Weights of a small GPT-style language model, trained from scratch on English Wikipedia.
Size: 4 heads of 64 (2 for keys and values), vocabulary 8192.
Architecture: RMSNorm before each block, rotary positions, no biases in attention or MLP, untied embeddings.
Training: a variant of SOAP for these matrices, 861M tokens, 3286 steps.
Each number is 500 + 40 x the weight over its row's rms, rounded and kept within 0 to 999. Layers, rows and columns count from 0. Numbers have three digits each. The size before them is the row's rms in percent of the matrix's.

# layer 8 MLP up, 1728x320, rms 0.18, rows 1308-1322, columns 0-63
101:429528498475509507427536507489618452463572443489415516508454533473488530462451478542463549465452524527542473475513457454495518480496612525509555564448547593535521461410449553480480553487491565
097:580521504518585538495539469460499427501497487515442506489473466494451487526498509493495472525466521499503422502531494499536458548510540532374518498476482519521530513523465435525553494481493538
094:541488551559455521477470472531457513567479546549469482529530549468477514486447496596597488575481560519422515443459568600532522513555475526505475568495510480503510498533502503446467475435538507
093:493559513509473461521489477460507515581502481442424492528499538470596512510599544475513450503517561516520514538513549518500539522549524488422556583509534520477521438559537496395502535411467473
101:537499556515598544529508461516518450469547471480498515424518475479514455550409462451528566508498448458482489538497488496477393463593515539447473534504557588528523451509442474508585521562573534
102:515515446493454521511417477514511532521538504549552466493476433461545444519478513471496523500504431537510462504495507560480490533484519522495541498473495492422404481510521430458481525488505486
098:535583549493488570528485532501524472555520448522475494423563532468471495481452516528565545485502510435537522490501527491514474465589496532521531568502482504493510485548400491513463463450554499
098:571520526486486496442540522533514449437510467496499489495558415535450475505517476475523534470509446491459484564563510477541601518490511507579496471523498493455545523546457479468547474494507528
106:534547497500521443524527524461487527466531529494534496458500452451456463566448514474531515562499459589541506472514459528490504504529461554448432421427483424509541506496518475518472489495455504
098:559556553502517515522432516463509566501519529510501470519496510538514442456490438579536496581431548503520559427440521520470559474445495556531488513509509508472569505560410472501507487540526462
092:514501548464443448546511446511455551522509503458601516511526518490490493534509560496541565402519549424591587400521480532537535468510475474449532483471485478493518492461432515499506534420505541
103:476458490535484503498449479570522489449437526462511524483512482522519527385601486493456515522453524538517513458432559513521527515422478493503537478564484495582530532461442442533460476537535535
101:529467533572478556428513460557554514522499429471495505555577427461440542531584521562506539497460545453502488552516475436487533444498493519444577488545480538489495468536461523502419518490502422
091:467522535515543513402501470459494438558516494537506462505514412490485507526474480488486556546525417445453511463506470483515462472464478495544516501457502543405481458551491532535493495519545509
105:492491519521467515495563426467493549467516522482481493518535519461562501516520479501491587448531518509566480462536466539530569468470463552520503512568526444456461495509539509453472537548510506
# layer 8 MLP down (transposed), 1728x320, rms 0.164, rows 1308-1321, columns 0-63
103:523595444515587456505445504561511441493489512454489476566489509498495483468515596520481555469531465558419461493485479604476514520524490576514438474422522478556484514454478451506481507551525597
099:466469563502577501450486491481485500482533559524448482509463533529520461554457480412457550538522464514532469533486460475515583483527455491519597523447544482469444515498490446563520517515507524
098:534532535489535528463484500545499519546540573556521492547451535477464443495464480477512509495576469521546541535463490499504532436524581494472454535500493568511529548492500491530526498510511562
094:524532369435566435545469453563488520621515506499455454528425479439550516475541561539515447518503511488410516492535468462506469427484496497510465463545519517481490470462523583581490555474532513
105:581502492467574526518558388471545428458580501540544447480467472590517492420548537409496502494468558462514525534523538517497529488510474572460481510431474496499487515562477455498464460484442483
102:523580474495496529463469495473542473554554524454493553549441530469486548457525531469475545470481491497548486516458500538485475516503510501532499463522475550416500487441460426467443509532558484
102:502523461515496435566508513490469398456454452519519454571504506596512462466611484568479433467503544498518515524495513485487431412554510454490519453487459413517503508493475505531454510471512466
102:524472469526486514504483462490509493550530543514498566432489441484502578489482427477526538406511520520443459460479477460472510525533521448510489524471462463516469481565533535544524463500453431
098:496532520497603496516436519533523511475469527320547505524456526556419480532445503479496495407497535545460538525494498496466492502513435499526486444482535441527497496487478503544474590467504454
099:491508441552424583519473463428504518497511528481512506523409462471498454507479492418453471489468428470496498423513521531556559492506485511482508466531517523501495467578502518459428501499510523
088:380498438460507420537426456501487509497480429466502490450502499485482536512540502573560473550538550490504511494503466443447499524479498492490588502512487528418515554611451492479572503480504387
100:501555483531425545508445500491512555473509450448461513496492511508579569489555455571515494540474532547460511472520579506464465439498514555478592525493553517599462614488471531523521431547510485
103:473501441529458465459529502489474524538463529475535462474467497469422506580485456527467587510521454468450456533392572535549501396473539443496553551543508453474445516471454513515489523471475460
097:455563508508538557556562432444488480424524550536473500458533472465556454464494439471484521498529502471495468553507430545485484510483493455465480471522548525476445559415423528475467519554484435
# layer 8 MLP gate, 1728x320, rms 0.183, rows 1309-1322, columns 0-63
095:536477474507435489521531580473549558466430499507486437507519535488488440510501514491466538536538465556505473530567434457533487483469487525495513438519497528461478554544554537564486542488549515
095:564474518437538470494448456574582422424460547497460580468513457447555454443488512549415501456513442429461448471499473436529526527511519438503525526496508493468424525426444481492477531583486585
091:449500460381484472511465457541469463503453529504447536546541454501527530505519556497507470473481422462426519447475482490470509456460502475513514530511490533447502445473603488497536504474434501
101:444532481507515546478464488517467537486448483480484543465503521539508468516458462534499501496510513492528509494479430493554481493479434389515572530477543508470487549442462512507473493486491552
098:452506493426483547600439530476530479483522507495544421529498486534503453549493526518498539525451555500476577497528523538485464497520515495460493510420487465488480524519495482466495469491477557
094:566530503511490503460554509540487448440452480496525481477518484492524482568422452511520527549426535468529485441526457470473450502497507477542505556463484575471524532464468517490475499494536549
098:520549496502465534475514472472477458569580527493521518453470587475507507500534581567501465638492533547459532477474385492454470427510466495475483501514526492494500574473492521429524537566496483
100:472535431589520501472480485507548497446505567457454486528568516504530521532557529480531463523498476552525560467510465484474489481455550476493524430519520511480469504493478467529473500511477525
100:449448455564464538498465481489559496490451489449507516526514534547512514521474454587540506541491477392526507430530473465503486444503572501570490507487434495442480456473496477486467482467615498
087:433498423522537524509479462510517519517506489514473484515500478443542480509394500473576467444478552481499521511492564474472501555485504579487473554510524513507481518616504446452544509496454474
104:524574469514495544499456528531509406604473539443527514484477419530458527452562502515535559484499472465524464497519495483513546583503460515515505541500605493507532493400484501531495503525529501
095:516503530458512550530529563415551452486472503563546492501546444519502480484433482467488541499467415586507514479455447531503516531507449474481527571469543505525540539516541502549486448528521533
099:495494488554467499594508569532437505456521525498570495529527522516403515424482463483406496476542512470517539526436538524491508506522473544484523537495487493481481455475467499478420560485481468
101:531476456527515498481489520508533509440565455482452578524494517416551456579492466541539502523480484546559543483497525532558537468481467477543488468506480565490545519467533571479495465490468528